Weights of a small transformer language model: 207M tokens.
Each number is 500 + 40 x the weight over its row's rms, rounded and kept within 0 to 999. Layers, rows and columns count from 0. Numbers have three digits each. The size before them is the row's rms in percent of the matrix's.

# layer 4 MLP down, 192x768, rms 0.077, rows 0-144, columns 192-287
102:515529480516529509453424481475473534514510496613516524543547513483509469484501486470484494505519530471508509481501507451477544530477510556503497482469472483459489514528492483532443473466460490515538459473425486479538503473448455492490536496497503405550494493497408445500433427515492532457
100:530522462496524518476529534484504473470523552496531527455478465566492513573488481514523353491430541524503526564533486517502538511524459531515546493488545592509455458549522502491507537503630473464473485495472512474478523506477496489540515538509529544485459518531521468536507505539526429476
107:472455516528514522560484504487490455531504471488480462523481500487460520465519509519507468480490519469489504497493511516531469437413505531612545536537528541447490453541506513494499456533508466480424459465469465534483493509545534536405500482503458465468469539458527526468483443523502476478
097:416515485493448501469452497465508506478506491509554507458509486476511430530508506551477468448484484463507480529468521483479442420515492530473522472500500508551555504503448498509432478474509501474494525588548513562575478471547437460504491524542522484494536456502504426487438482500512559450
097:490508508500568475453382532520526486549471420478487519503546519535558489464509508508444502572516466504535481476503484495508435512557524511479417498565519484556496495470501528501461512495433462536414506489432591585449527495524458510587564492453453516515453523530492452498489441465488521444
093:469480501498547491517480516493511519528477551473462494521479481488494479446499507471542529569507523496506513554524490460500516493502523504479449461510539426461513521489482489512374511529434504563536507434492493415473498485540479504501418560465494520524543500480464382494438486507493539450
102:582453533546513512478501504491442479479535554492454485568530550570501499514542486465499466485376503494491543569510497447532431477571464582519561487519570450558444514489522534523618516476467508448484517492516537463528497502458482360493554545512438531489548535513503503490581533455517534486
111:485497540521480535533586484472600524503477475492481482495451487520502526544499481465476540516451551561488499504474496459510505428480517461539527591377508422409489512531532523535471508485527561489499469533519465468521522536456510538505536440510496509522531572468521483535419507511513494487
105:612483478463516545520458503539555478539444466487471476465499493497481567522485470525480504552470529479509468541540497503484512532487444517546463486546543507478507481481521508498485482503512479533570480520537427438594496509514516476561529446472511497451500460568537558493517551565502454512
109:465521504535546486537593507589492529531520561474506444569503528559513529488536495543446473490519545505560496519461502491515454491530582506600553489467542541506519510533527538492527563517484517404516482528506511535520507536541415445577539504525545548493463528497489540517528579487543545490
100:465485553522454501470515516428555526509494526579558574486470528502535401521537544541471538536425524498538527532546491439507516497589488494485479511523509478525425488544493518520467526507437428409479513518491524511518477495459507487434500487530508539492525535527496494483456482527526507426
103:629479503524530501554544493457514462612461450547454562478445471435498526541497506433498540541500510464496509470421513505474471497405502543514477473496453520415540533491530495492471474483520513495537456540504473496424481493482463409553538497463455450491548503505453472504499515477508557551
099:504513516510536465511563522606526519505530468479510518478488494518501464441508535487449379507409433500512476489478473513454561437583464480405520523477595546490503483488482515464477502485539443492581508479589436391501493466535476471509474417465520568521546513493595445500516458519480554479
107:532493466528477502534561541491495485410465470539471479535405499502484520478474554576469403513449550531520484518527488561511485510481438503411535538516486396540502510568497529553459499512521532566395465423533574534469522506511490538442470460469492503525501517506436536501470500478496540469
097:495490479499474496521512474379512546483453517488451496504531524532493519514527510607385444552529550518528488521469493527502454545456505440551521522686511445478533496498512486510566490453552458407437439535528468468533481477521519415486549470568497519533530464497501414510453514554518509517
104:468464444424452548481461511505476451560468559432449523466510464472450480482439478495531596427441460533489477508469468511482413486498489515478487436482469473472520503453503458469497515538471493531521498490507450481537464495564490447536518515451439532479490485518534500503499498441479509541
095:471462496490481518506477497528455533490477492497494525467490530521465563555515463512439533561484480492508513525501554481527489520472543523461454566589539470460508509527515493500553522510501450459545500494456601399545512503525486435467546522535513546488483500509506545511427451552498436525
094:545536520458445560566483503504468512454532518463560491512526508490526441497481469536482434495456559530467512511506533493481497448549470558534533552447512375549558494481502521544548469478486525520429502486480525517522509503499474494534460504446499545529542514547510457490554553577499558520
102:495467490498469491481544492555468517489481489565531506491504498484483525485523516476513466469520567447501479509583503488504547492471459536543554606535560465594522504481466527531468506488476503518520519595514492500558520482505482533483518483553511416500482547501577541527461551543490571511
096:647531486506520439497484496507495508437549538451501522534460519531532512491514474447560532550505449523523509509529549503497454527531495494458579464524521470453548503550527500459580511518507565500436500582540493455505489499497479483387523473478493520516453521486527501530384514489497509510
093:544488429476475476532485511465449512564538538393486462499541521457505553513517477498485425506488477507474541513537484496506514454580455515530475490458484489564546470499447486513504492520492471525519482503466488463495513524524555457527501488464510487527428485477532419531538518528563485472
099:534507593491474463568484466480521491463497483491464523489496508518485488536465409563496433459559563452482492427497472463475519478458557487437508548581535548525441488522493505510406458566506504483535487562497428488547500496497527509420514439537446470484481497504591462516516476486506478565
096:530475472487539546593487480509432500505479559443413482469489515562546555536487436452510483525541463483486550544482540482500469437400538516471524474509537505501403462459489501492490491451500433494535472544530444610500515499498489407511483484488491613496454522533522499475511481549517545516
100:480510536482457562490480534538491494508482464469444498519474493502509461490498546466467494491524571554506506444449474503474496538512540556549468505533505648484478496535540501497557508509463503459497512467435535514500452508523522509465483474520472549478453485484515528519492494469502528498
097:508542532543453450513485547482507514585437518486500515506481560557522562437538461549522457469477411459512467592460521458509502472384515546599539500470465465547515544516545528493480536511483481508540527464573446457509534511536405466476453443483523453502510449449535489505535637476484561502
095:478490547510597495531534472438493525605492528558493492443498520482493519490458483428487471501496508483511476426636511555501496496466591538458485538534493460504486479511490498532494503452503511477574466502525482426429488513513556533485544435474518490462525560514520463491496515577507513502
105:488496549504497509473517495511475497439549527508555519501527518496486522522486542468540552471509571470482497498462515552496523476567480549363572452456459497484511483485485505491502480490529509461371503425469476490544501499479523483471553489536536491501458517509520553454426484477503422461
101:471542469534510510521446525506473528448447497557485549510472513498509548482527536503494535474499516508541483462496525531530563543528537487444552501488496461490494515532485529505513545526563580487459518435537571539516523551531455514569590498560497486573474467531580452487539519497544553485
104:520496530489554533503568517493466503433534480474515515484576464455476448457466453398521507463418465552494467441456455476445465519472475474503507520552490544507498531464472456490489434517510531459513470528508542558460522504509535560538396488493507495483494502466440485470440503505508503469
098:524528486492471483463428514492478546514571532522492455591460465524496485578500572498528549455528521482497495575523445423512529580468501489435596504479460484489494471485561480504461551484555501581595482543524491508572484493521445549547487477574489464518477518546514531501480532479519518554
104:355456579479469499429520506530503474450525507420460491516502517476446500508479457479488479446464512500497508488572534465491552513490517519469499486546531515522517483499490488464560502503535563464512495534509489463509533528534534477445509525514464519477581540438487494531490466450494495589
104:451443428456486509475520462544472447502514410503450475507460442525464536587450433486547513489510519530466475479463445516471476440486431503397475535444511483452472440448473477464492449482500458533422502495486487492506483488549477499457477448447462522467612471509390407470433444493495496481
100:489493495498527506468520518478493519380449467595510550452410497544510466532487530445529499503516470452530473505564478424501454529558492520476482532616534509471543488495546523504460544512486486484487551521526496615486503500440513477495487567469506515523591484479480511521511465551495493478
102:479461543504531444405527560510526469493485514492511441476526494469491543503518495488481500485480519537488514501509477480516447498513515490616462477493517515466499494472469507497562483534530513592507560534463516569416524507468486573543506512498550546526593478499517580531564494500487520468
101:518485477526527450424535520458508474535452469486484542476478497503501484438493542502425527502489479465476515494452543470488446472555474539473511459550490506443513492436495488464442510483454543464503483513486562462529542508506480526551478473435505563511533520507479474492611523531528523495
097:609444526494468504508460481499518505529534447499513479629521509529486490526526492517504467461492496494476458567477515526499533522506557519530518567458491478494480533501504460491548514529470440504463520536495502473533519487478479493481443474474520505483499501544557467469598522585507494487
099:505477510468464475520511486548488500449448555500482536498521517440478408481481526500474550554498490512513518571484488465497496558549500495451542506482463581484556486534464491509499490497524486472464505514461513445469522530575510503500503485466476514470489495469510526499528538534485467596
102:420525484495519442484523508502513480460488500457505497478485495531487529485496496546537459512540493514501501557549446459479533509475461491615452522574509512487427481510520497505436491519499422528456508471470518507543477492529512603557504495504457450565595495466573399509512529529509561565
099:421530553500505500531521476462540500447589519428494517490468510486495423478498554539550424583523495471516508504458539515503496478510509465433534508504527437509497492505446511526551522514490533515486488388483539575588500509472460472440517563537484503516569553536513545488447434537499536451
111:422472517478486503490517514495468482508508494501460500489484492536523541513491509548518457542481464474530482471533479490491393456515471522569501527544500516468523517522520511528417504513492425509522490561474465470515533531395600534458524462541490471513505485498510490507431639491486515559
100:512473520487501460488457527462482479477478467457502549413499483520493502528543488588496511491525494510514482512540466482504615458544471485463455513572487498442496482505497491486460532471532529491446469459511500463468475511491505422490509482535444496483554515533494466481416489524508482472
098:467502537506482472468476457522551502431507517410493504526540518504467447513483539481536460453420483497502467535521456484457581462509529537472533503520451388547480487485470474474467467460598514515454464512483442461497456484480502507472529491412469504493459479459462484530453534465481503469
099:543487523487498398439526487486500487485466505477500535540532520513506449500502535490522508483492442492482488527514452475506501494569454547472566485540559419533517502505504487508503491532523471427531506475480509478455493522460479481494423507438510536503579519526530479486501508435514624502
093:469492526485487491524523450545503509530490448477581491452552499516484482552492461467522504480560558517502486519493473529481427538517494477486469413532527551564468483501532520492486435448498530423550534488514530420451474499527462541538512525565472496483517530513519510529543591485485499553
099:560493496462518495505525505490503469521545506543434549534459489447478504500472543510450453429503525517463496563514492484498507573509502502487460495573510453465454536524447482484546538542472464548493537526477525452491495491437530517442504504506518451477564462520569460477476447471479492520
093:530513546488495527496456549484502518556483565566486462488514511521507511482472586544511547579418541540498503392578459517482468514430380510418472533410439417551527487525504483508506481522480492479511542525424505472405487477477548466466435491495542560444573480512526447490540492506487499465
106:513524451462448495466458482533518511558539456504545513443517478526486372479510509436575436453455498474496514533523485495519477486494494543520501583540499508582492494504541506514461466499467551584440551433538497472531517505500556478439505573471497454466448539476484525514423488470518499474
113:478481462509448539468502513544485520482495467516470561492501534479494349495508527502505481501463593491490528513552526503496492518510529539538496514523462471500520501506505477482486511520549458423522509504493513460459489502639587526509468489450523558541436516494497517500529488499501434578
103:470458530461418539487527518489425516504444492426507484544417507533498544546497454529458548515517477496494511500509543506489530511464510491426463571442508406481491503494518524509540470494571546458591532510533456482488541491524567446515482554532508438508454482470516514534471513489470501528
090:469492524489460459472555534446499502450516478531523474445446491468511528486492405480449490600506506496505460542473498471495499496519580487610521480465524493513547466483523513497486499493508424533534511574513513515450524497550459491479426470567522490507495492467510513498553520500496513497
103:486529495518559557534509519439539500435458480473595457419517518520520482513482539480386630487549442500487481567492490468506459523511514506467410499479517517591534503538556523487467521522505489474555475542486434473512527545475501480459448476541487548529474541504518485505529491521514465478
103:538488484538485474521510503441463470508527507532500498499438529599492458476514491504472565460476488504475525514449476484515511511489515423479439464459510484507460526555566515539519538505501498490503488497476552457480506493473501411526534429509526470517489476476568499503449496453510574501
095:584487502490476487451484515502446499487474522438470581503438535517528574492499471451506547440514467456526529512463497482506462478485535512435459522420483478480487502536515523497504514459457527547460498458525492483531485478528492501454458559568527436473478545588536467534445381530486558444
096:518494501503493494463539487496491499578525495558525553436435497469482584541506517505445520473484516484491455465496503483490416453464536570473523510521519399472502522480500529522521495468479455491450506354480555540474465481496505446447461486501492478520554551520443470469454518470468538432
101:519516491508534543465496477463565501432520516453420514473494546541502553440468572502458456474525480506508511452499513521489440561439526503489486479494503519401484538517548512479589497490442496482474503424488528442469524476390481484465484445501496442513572534539547489534433490540501497506
098:515534547502499561580498506452470487519526522532584501425489523512518507512510487501463439450495480529522515471544474500520496569466523466558447491469544404464452461500474517543486510498485527441567507474535583502455497505470459489462468516577492499506479538471515498524544549532486533580
102:535494479521504480465494541511521514479540516548514532583561487481485483519489483472470469482525462526518511514580519505503557482509571491506424547407471490484520502516523524488577498484509556560524531566490517526516505506482455478522484525453506513514451452518562483450432460502516518523
100:399440447454536536484542548511533461491532505566503567488442489481516553475503524488427491419420410518506511587525505475521528529541528487460419528456452549519451491507501488490529521504513492572477540475466464460462497518420441517566509552653494549468459525516574558513560444519525436431
099:568501421447496428542557500538481483537516485498415452485564496469478446470490496511564527485447519487462457483516506515486470540423489506456556468461501485438499526472419503507453498485427467511524464470497533532432477512531409543565489499540474432451442504500462551516412463510471535434
098:505519491512524502570465480476510471534470492438521525524497522504511479462494533523552468476529482498524486601534483496508487458422546547413573533500511444447527494495491473481506518528479479472571507489508472473510529487516431563473493476470536512530506551563450548500489494460484476459
097:452488425495501551490568467538468493487526599522491521419502525453496513493494480550443514542498520480493472426535521523536548509470516476471561460474486505500435511552483485475455538507513427417468535529552446531382555487520524533434503454514468511518471543510459506507490538528544529520
100:456475481496507451504504467513516495483495482429470523463500454482473391491499490510500559501590494465497454530512458499479530538477564563623528485538508462482440503506465503502492472493539480525489459557549476531562498496496484484502495469491508554538499524559424537498470423522496411504
104:466536469499466529556471518472471497449550534474532498527529537560482430518491456498555444467551523536500495529485526570499549509488509571568459435578520441591462526518522504478464540512505474525501490426593500589542512540453456481447439441511495529496530502486569510493555481530495569500
112:556486495475483496527505481580446494483482512417472499465505471499467421449455546504493536512463482469468467491511475448469479417462514482436507515532485417409455468459523456451569448502542533499554453479479477459462484477566424450588509467474461464496545474493507500482426484510489479469
095:539510623506496437463514498451435501528551513452545413547451504470507498466529501517510584478486510494505530538417492533534553533521478458594511532628557486467485477479446496480572506482437509564507485465516437530490525495533462492468446509507491481472491519470445545514464585520498451440
100:512467551473457504523434542498517524549499458524488531477433507482517504509527489524552446537509462508534513494574486513510537523621467492624480580544519502438504503514520540530513485477497463508487483528498542552464528489532471539540546432556506510491481509474543456557456416572507499503
103:549475513509526504463460506526480462446525492505571508500503489550503514507492566506546518420518475514473507475547552441510521525428485534529497568492492415556519527503529506475539494466472583460405486521477509561549483468470550448493517534516486554506489565515514510492554555535504473448
101:491494449458486461524547490444522494513476427586563554547451475506518422519520633452488552452469532493518503545506492465471460553556500501542450455530496444521438492489468500524492499487561525498521464545546539551497516525477514497424491412508438447454479514421534487524492490561503482504
100:527433520513541395482452494513510505557459501546533477489488521505501574518492529471459445508487519495475526487512475524521490434592486491485529508476460518469524453500510499516395495485531438511504461489508479559505504483503456562504514425468523501528467506509523424515474407543504507497
096:452499468494504455539529548506501527483499460451538507442544492569506516544486473599487503510477558520502497492524506522513565505406437565449483543479522523593509510493507529548426550516560471486510549484494520445487517530513627508440573507559453513476452474514567449498483467498508508422
095:458492479528524468471509498497466501556489552529457469545533515503512618495505558488529465581460448466494550501474525451506519501460487564431492502497522485511529527517512502512505478532489482539506497457447493455466524496564522460517504494474527529494548522429537494496522538523493563452
100:584461532508430500406543499444463525528474517423493489544512494478492521511505515378537503526513541504511477469559494522475418483580502475550483524503433420437473530530512438512489515499503475503584483463508515494524527522462544421488497436470527502493459488490442460442445573483480504531
104:498428517445491508486496472482511470463476447498468550566463481481449542500444508477494506495514487502479459401516444465464574494446492457412424435487437456478492489473477509473540469501461466479536473486547479554510511462449480470461482441493485495497533502531556498482425501516469548506
095:388496490502503520497546517469474507500529510596521519403513468501483496465503516580499463456490556504497547512489421489481595511449470484527577521520420442548522487458443488467557494461556510564521476531512420472468477479568531480507449486594494504489487526563497445506505486512499542523
101:448514551503452504533494517492468495522524448547410574488504491469469550512511507551554446464414528512500518482499510463521491538516588477475529462478481596454606518489492463489526512520478501463555505579467483486559472512485486469528518570583462475457557511443548546491497557444495514494
105:451467466451492544494450462521504506478515531473451461437518512490477559475495475446557544468456469501493462521450474495480517522501421491475480431491458499588447496464463483477585446471490469438458521490484517432550483495496417422512483496462544476487429485473476527474516479496456437537
099:449460505506486500520541518494558515505435459538550509510499501485512423473526492542543449468515531492526496470550510527499557500443531465684459434549525462482512526467475506529448480509464543479450560546484489540465525524485482439523522526502530456500505512463519434456521528534508474564
096:474503519500501475414406486427460508444529565451550550478504536521521468484511507521493524488506485475481469542489525461472540466491519457461568467618478519499554550482493484504461517455520461529549499634475527536409470507412446533575496526476521515517480485516470564507503549442485471556
100:475478500510534486506485524521492461525472535482471465511536489505501489455500455429540530493418536535495510549512474479507563518533506526470484461532473436508545516502496523495501506513555565614467477498466472456519439498545476540528453471487492465452515511446509441483484525524501557459
102:500492498496498465457560543523537494547452451449542531404495495526511549446514446495482434487503552479521527495516509522492535433463437483503495495457565456499471533476573502533480527491442532458582515518542526498535513519503455562475522545461457461503517493456563452511393509483518499496
098:473490534522430504454416503502556484537482490457469513434516478545489439458471575538585493520520529512501508506473504496485505464554501498470509522502440501497455445476502510479328505507548492530550495462534428533579513473604527510483494546579447480473537481533551473507523465457480435513
102:508496568482584535445599481507525478520478494594525470521457472543497505515500572489449496546506538493544479539473500548480453505535532476506482570500504510549521462513494509515488494512522380510486448467484497528517472505542520450534501493512494476483469523552491490538500586509494508450
090:445503469488495468520457485442534476570567448478500522458488489488496515458503500578442471436524456552515493619536525553497512534579559495482457454534481584571554495498494490528428516497482522478481525562530574401588509531519473485484470474492470472524484521519517459526474538557513543550
097:513519477503507518489538522510514492483488463525472510499454491554483501519475467462458546472455427551513474469510515492484492529491490570581459474439429487499505466545551498492519518506480534547482474472539529475439509505516494482480523470514502552470493504562537499510533441553496536459
094:481484494489501530490518488490466500433497425441529541519484499499482536482508521501530529498506483536495509609534538542493488491452488502470547502492523545434515504461476503467529543488488459504546530445560524503441511511486456527540448551502506476563511461432466526452529523498473454512
100:555507432505561522586502507501584498501440538455508479506480503465500533512514567507448488496519557492506497497473508443466507513451542460507548450484538490478440477487445463475542504484559562491485508393491434500552500481532521538508507460422494555506585504592483623486508516437481490537
102:505490495503478473552475479459519486398510517560466520508482490503512487499465530484586388489433494516505529485480473459513411591451534450476559587508509497540541493492478475555496456491475530412465504437495584486487495506525456540506517435539495527497587507466480474470512550488504520551
102:512504479501487522503537511565497474382532430456542525520558502497486507535509445549549518577487489551487519496509520490496464476574465495527520488540497508522561511518494470470535518515488469416466532518555495505549489515593453429509552486513482440503500560488588548525553489462513488485
100:473492572503532490525525488478545514469550417526534571472541528509508476562521493527443439398478500507489514492507502496534461434483509538519406515422491455536430531527518524525426500483526497500533519571487539571537493486433436498498552510495500563522485532458568483514570550492503548536
105:510463536467588447507459469478515495497501546531505608516520490481508577550486508508400466463519587506479472474503486462486499484575506492492501468476531571484462519499495521519522492485549520392419514507482514500520518490510508486586533493450484582512522510462519542485490509475497507384
104:537556472491500535492489543428501554471535514521615516470576482511533534618491499447507521425510592516530498483456495578502390444529469518461472479485478475556527505474456520542431544537444527422378530501475589508469504500505509562532561592470500514495442478585512506501466529484527483461
108:551466555460547528491471500518548489542476466551541510466485479519492479548444534519522508475538531529467516463538467469517458408487454571481590509473458543542488456521513505477464491475482547433478449485562451458523510493598487539473506556457484526533504476484491424522461477528480525447
098:511527451543524517536543527489515518489448463445505491427522508527506468500484496608466508550463475495514484529481483551492571475578453473526398546465509532540557480498540509572479536506525514512551492539551426574568468495507485444453477472564530489508534471540477449501549470421510476514
102:508531493505499508421506497457476513516499520582519551475484503498524512512537412556499552528498522444483501540462484484521607419440509551478541475516508515439495475512482498489495496505458469443426470458497481579435475529532427516447479464521506474513473532526569564462486534555507484464
108:414460457491507475488495468517444486500534475514457523570503483458463553449512462519432527500550526450490485485444478497468470467491504493560430557486465422546482484469482431453516466488482445499519476497533501450472455469525494517531487474475457428471466514484424530505554416442495515470
100:501494502490517497471525512557479472508454447562492444567552501526537477526504511474539489490570407497474478470464464471505476495514515502488462536400532491482444481562493501534611507506482500558482504423481452452444460467508531589503467455506517497511552436501505573518490475516510545446
103:488500566509506519500474522517494494574541526598532447472586514493530473498491452520478473498473481541459491470488480545503498543518428508485546587486488519469558532505448477543431488467487446510533518480533563494437502522491461531464520398522521509501550485523561514509518451565520568521
097:466504510562520488497492550545533552496447496489509446500467523494491532559502417416447465463548463508517540460457570547512506465468492568467506493501499524559483530533502553494495555532474505554563474462524569458504556550577471530570429518521520505484543479480532548505453466445535496567
103:498467490470520504525629457552443489505493469460486511454561494513473551459482470497484515525470521528514528501514454460523504402476512496514522466456470479524467522535486485505487515517551465540481486462465486454529502518544480420511498524387502512496505447509490451470504540501487512492
097:488497517481507433507506569484481459489456554529467488494468478486494468504503542482517522466468545476511447477540529500513520537496480520415395529551485432493409460476485483475440484523519406481484505532509536484551513490462511499459463503535496547509499478464489461478563584439525494528
104:476519527458523484512561529509483454500485465565535517417482493434511560545476506531527478476572485482506535415572442487476562505485611469500615462439525425470503492494474478491494484513474545578404472511493547522446518518550417542507493511548517500506573532490516522488508531558498543552
096:531483499484491401536544491493530483565583488511450474526539482496478499563514548537530459469469490457503489536485507541489467455465454525531505479418443452502486483519516486515512503504512491463500466410393477482475481482505467500476447502461492479497551516489490489516560581556483527489
097:536537560521504540499442508509495517452531506521513522530492558526515510489482511518465524458564536441515500520514506488539545468522490496568452443538544469459477521540518517543453461527421447495601527529478503493487508536611544508486493527602494520539529511559438485525494544444529525523
097:489511478488540496555543499491525483496517530366526601502546507506480551469475432394438569497488507479461475544495489554508447592537538518450463492467524506479498516533497471509527491476500542519467499457476479498595513457511486531505531404491519554530498478503504496527499579460524495521
111:499513530542580509579474550507505518519494458522515531448486542490547457480512539598556506508454501486572536527552524515506507524504451534484572487494496531552547565551526545547420536513441509505522584560399475464480547533478462516527457514539499550469441522559499488495532481448565558494
106:550457511451512482539459489457470508528507439515446426400484496490493526548480514484509497496432522492487544493477507438494512566488602503437535483506496497500483472518476502521454487520496553519500490570507536482588487489518464469465510545517497505540418496506530499481525550451484510520
095:513504472513496486484496471483529496525453578459459543429514483521485508523537450393593533485461414514517522554478463447466505477525412486409453443492477447415570468488508504527488514522527497518577464504488497464515514482502524457504501562505471508532486530494502456458484482508468430522
092:512462430522517569458467518485518438470458470492491514558462469477462459437476468548549582484479456510532447479477481528479458465467502502457459560486515470525541457483501482491525464512452509546559421482535432522511482461456471528518519454517483458475513485476558493462418491545503529446
095:520501494525480498514520537462492505544565523510471577495427532526509503493548493574538543492552468478510455456545471489507442494426506467536561523369508509412483524541552492528566535531436497490409469523465558534527459526499447500498442532456510497529437515495472493467468480588501500531
105:546552533523513558521520505504545517506490455563463495541483489466518476576503544546462478633499443493498499523453551539490473596572417502440463500552468452538548518491526493500496510496562474567474508587510541501563500493534523491531477473533510465527447546489439503476493473535476494511
098:455518492502543530491568504552509518449518565470488479497419491515535556508503535401477516506566491512508496472565512503531528523498491520509562544453527466508493521513490516519484502495516511472528502413502470506544532507500467469465542502495517460449484515574477509510543500499518510501
103:536527501514496512524572518560478478491445494479528458503477554530517499436510475561492420431520495517504530502503508533499493430408430437505523471512473475389452502494535505547458496509502432529476507532553486502544566523457522400529531572482568459519510492486572465486528467521545477514
100:478511535502460495544493457506535511537533533453537507439475497520529436549522447590511468543507492487453484527530498490517493466516484489557467484385459494502483510479480480507550500488500462494474456458454508464516524487481519357455547541525462460551488538506485519505554477487501521545
101:490496525500521473439479522408489500442491532433457553491502487479490519513486545490365483562545500531484507496538477470486542502533522537500532511475549489503447501466492459475630486452494462505462457471490496510515491500422533551525546527521499544476450489445502488512573482471516509506
099:418506465471515429479474464533461506527541538446436511485466529482485436438502534521456481516540520462531528506498458483482541526442504480484475467494482516501485507504518475505504466487471426518537537519479496577407492501536516486439527526535532528466512489552560515486466501555500544494
103:481482486536487536456407518449547479485529508445483464547411485466502430517497476506482582499476500517517506516434535476537486536444536490489420449551498565541473496554468543476536470501434478522566476534444436437475504461523458519524471426542498503484553534504471510501542532441500458502
103:513569509547519423493526560503516498529458505527579490473434540595530456510521490465501445505394443485526527583617577558527487462537565587472543495467508525456512546524594528522577524517451526515474509559535529455490493516439483458564513505536569605502473496529636464505494523497545533505
092:465533480492464491501519509515475502519467538479545392476458477491500516508518462473497556488470538461485489559577475542488471497453543530516529526503448408557441466511558490511546520508545460501562510490444477492530515488558466594496506519466474540492422553518568423528493551494526575616
108:512486518486453560564412537506487524555497459531504491525450514458527475522529565561528508574430539551527509509554490509521540512449465530443528501422477438480507481507448541534437510495452504518498525454525447549576490499532527438546414490515521467553543528550441429527561491500504566496
098:465502425461524471564468479502473460558462488537462545481481488493471383510489482555456472451537527520481488436527510484494465391471542496564470477556515464441449488501447477467481488493507448510442460494518510469471473533444443483415462470610492475464480497561500457514495517485494546548
104:496500501510557526527530551491486539521474555484505448475489529521555497532559429497428441514474575542535515496467547501539527486511536544550557505494544467470505537517531498537479521495422474478557559529556563590524529516457499521555445443477552509510500532501544531533530504539530471524
098:612496523489520546553572522456475498468498453505443387485470483487494513449488560554491539514457439516503504536492492486520574520500491498502422506421572462503498506503509489525565501497519516514436494541489414402500505477525512450500508417518506487457498510489418472515486524525504528524
108:568526521488503465498422483544475486435465492457536559554460480461474635539489541525489505492493530490460505455541527403503473520488540481480468469561498490480494469501491488482573483477531453487504495537486555471512499481524536506414517472520513501495509534478442442529516452517492496481
099:435520577529496582541481501563514500486457575475452455511490481485510571482494409528562527461514549515482511483427497475507550421494471537484529548508494464454418510536472490490523497513541455530484521406475580553562459518588535499508543393448519490520503530532507419528453527462521535539
091:474429494488484440485594497525504489523429463448463456453546502537503485467476516521585505494457457521477468531501484411495491487471450500518457505482469506527466498517503493485410503535453460497634525544490499442528515503491403486412491575461500490451515484417526435466551485526494501470
103:572458540499531517508565503471470487569520427443472461525515493490477552491499570552499547525387436518480485481518466493487502552541434466554538555594492443519479488496459464473483480519529444474448470517527477544460489461523449443501593511511510377511491506479509516476499473416506420472
097:568512442525520442493528530511515505476510506524479497472493459508506468441493459508462453486502498473485521518481470511517595490498557460458453572550482432575464551524544499554542521488471462521498518532469505467502485480460475474520508513492511434535423540565508485496492456553536502456
102:494499517489428543459506516535507464578533461472453410518503489467471536504501540512499520458506518502485464520524464482513487430541546491527492478522500469558471480485479493467512492465495519386536483537523509471497491485515473519496441481440442551478478528494538541523497552494477549627
108:521513533479473525489503498487503484526488493503558521512444506497493420540488415452471433449471414526477512507519487517489489444500490491443544562484528433499439512447460478507491500465464481429478518413389546483457464497436443464466470541516507503466519493500536487510453446486456515522
107:607498536550533481489579509592519502519478484510562369565471542531486445418502477491447537457536490498486496561436524503520444576504419443454436546484475508574505514492473521513443522498489525555483485438482472515563514502545520532573585555505503460553478530483524424471529515472504443521
093:504474509491469504514487520536567478450522527550503505476443490533453503521503441511516383410482481571479516537497486473462523503504538459472496438534536492538486493470501486487487494509471527460468460535533501485492503479485503549455457502617485503476495520552489491490466503499500452550
103:470522489561488534518513511477547515489429534465498551531495528518539471547514510447591534510556486523496521426459577507532558511469482506465464473555526493616527545518510505536497512504501485587416480508595510532526494486488456482539523520534548574463548526441520512517569474533493510465
101:504443495515500508487556503475525482545480492492495443547523545503495404468450500558497563466469523442495452465590511519482559505522549504518520497502514499543472559530503490525546498517452518563603521573561454466468506522580470504444474471502491487517439482498488556527462425519476549549
099:525521507505510504547493516407497514513472484492491487535388514529521550498543538541500523500503498464539575497472482477500512506521520474521492431491463561534533508493461518519524468482498472522482513504496505570488526494507567489508509485502513486476586484471459520505438440532531463493
101:535533536496521527456523483500516501591514483546500533412486477532518459440501523543527580534529512520479501545547500518494447540510477530515438449511452520444511496508543532487488484515471540477431507416412521471500529492519530528513470481522470457494459537469551473513503523546518557486
100:466503503486512550506521458428413469519486466496457445531574495474472519452481469437498597513397534495479481467488504460462517494533466512476475466461459474505468487506478499469488480520536533443628484473551441491500460467467489478461533486493506568495501482455485498546430463460476567548
097:490473512505465556491437522562493486505520462509498546474507485471486526508498501523513488495540545503502464448541455490500535480558463501504415479508517448462469468491490498485504516458542470604473510527652517413495474490524486468386488473468513463518512469518480578470590488449493531490
110:520542486504448514483539502520473474517529434543453495451549477446497446485481521491492485509544490524500457509498458487506522477480527532574482554457448484588545473477467482518469526490594454535426459488589425434521495479499546582464503427468492511515500543489513522477525578524505492441
091:477501489486489484505514475445545495475514460487472517545460498487465582477472500464437559502588453517485542470436501553513512604501443510484509509502492509505532506530483473492625523506543530530484523461463457483554532457469512497464609496501484470478422503493508468484413452501501457520
101:512526534504552484495466517567483494560507475441502470554463521502453472545491457492534419530534499504511483520509478510523514495513488490510477419541528522539560492487520503508471511502485524538551495503515474549514488511560461485519519507474535535464561521446505468560525526510488537526
100:551519520486521502470459513447495517533509546461504487439459512479491519518484555554488544492401497428528487507414474428510469524511598508563520443543560488517505511516469525530496492544506430469584475502445515518422505469475472490549538502533523439462467516533405467495568532448501457490
097:554508553517559520471540530592493520425463429548514517471507530506530450475531540558487476551544532514528478572499545437517432491521524484595556496453485518540592503515483490499501525531497458539462501513454518517483533515523439483538444570485484484497574479533562513473510552497525438560
104:432495464526477458461512515490531485419484506557514483528580513483528492448527461562543554499463467508524502446546541522500533518430489474549501375484528424524465512493523489512535534522458567487528486570519484423449450520579515551495511443543524558567504497464528440499485561498516525493
099:426515543525532441569522515453575515485470536573512423488546526547512492486517471488533468477564504554510542569504483486522583499510543545608602581520473472536562520528551467513466503545554518524472467515444480486566514498492472525498479386512486440478493499477485591507539454545515548573
100:436548467459546503497503456483495479534429515564497525542504492513480487454488574463451550465532521564475484465424509505471517440517517513505414588470520569451520495526464477476447459514481549513460480475541486573466504484552480552510524454437448552533414456460486607491517523531496452500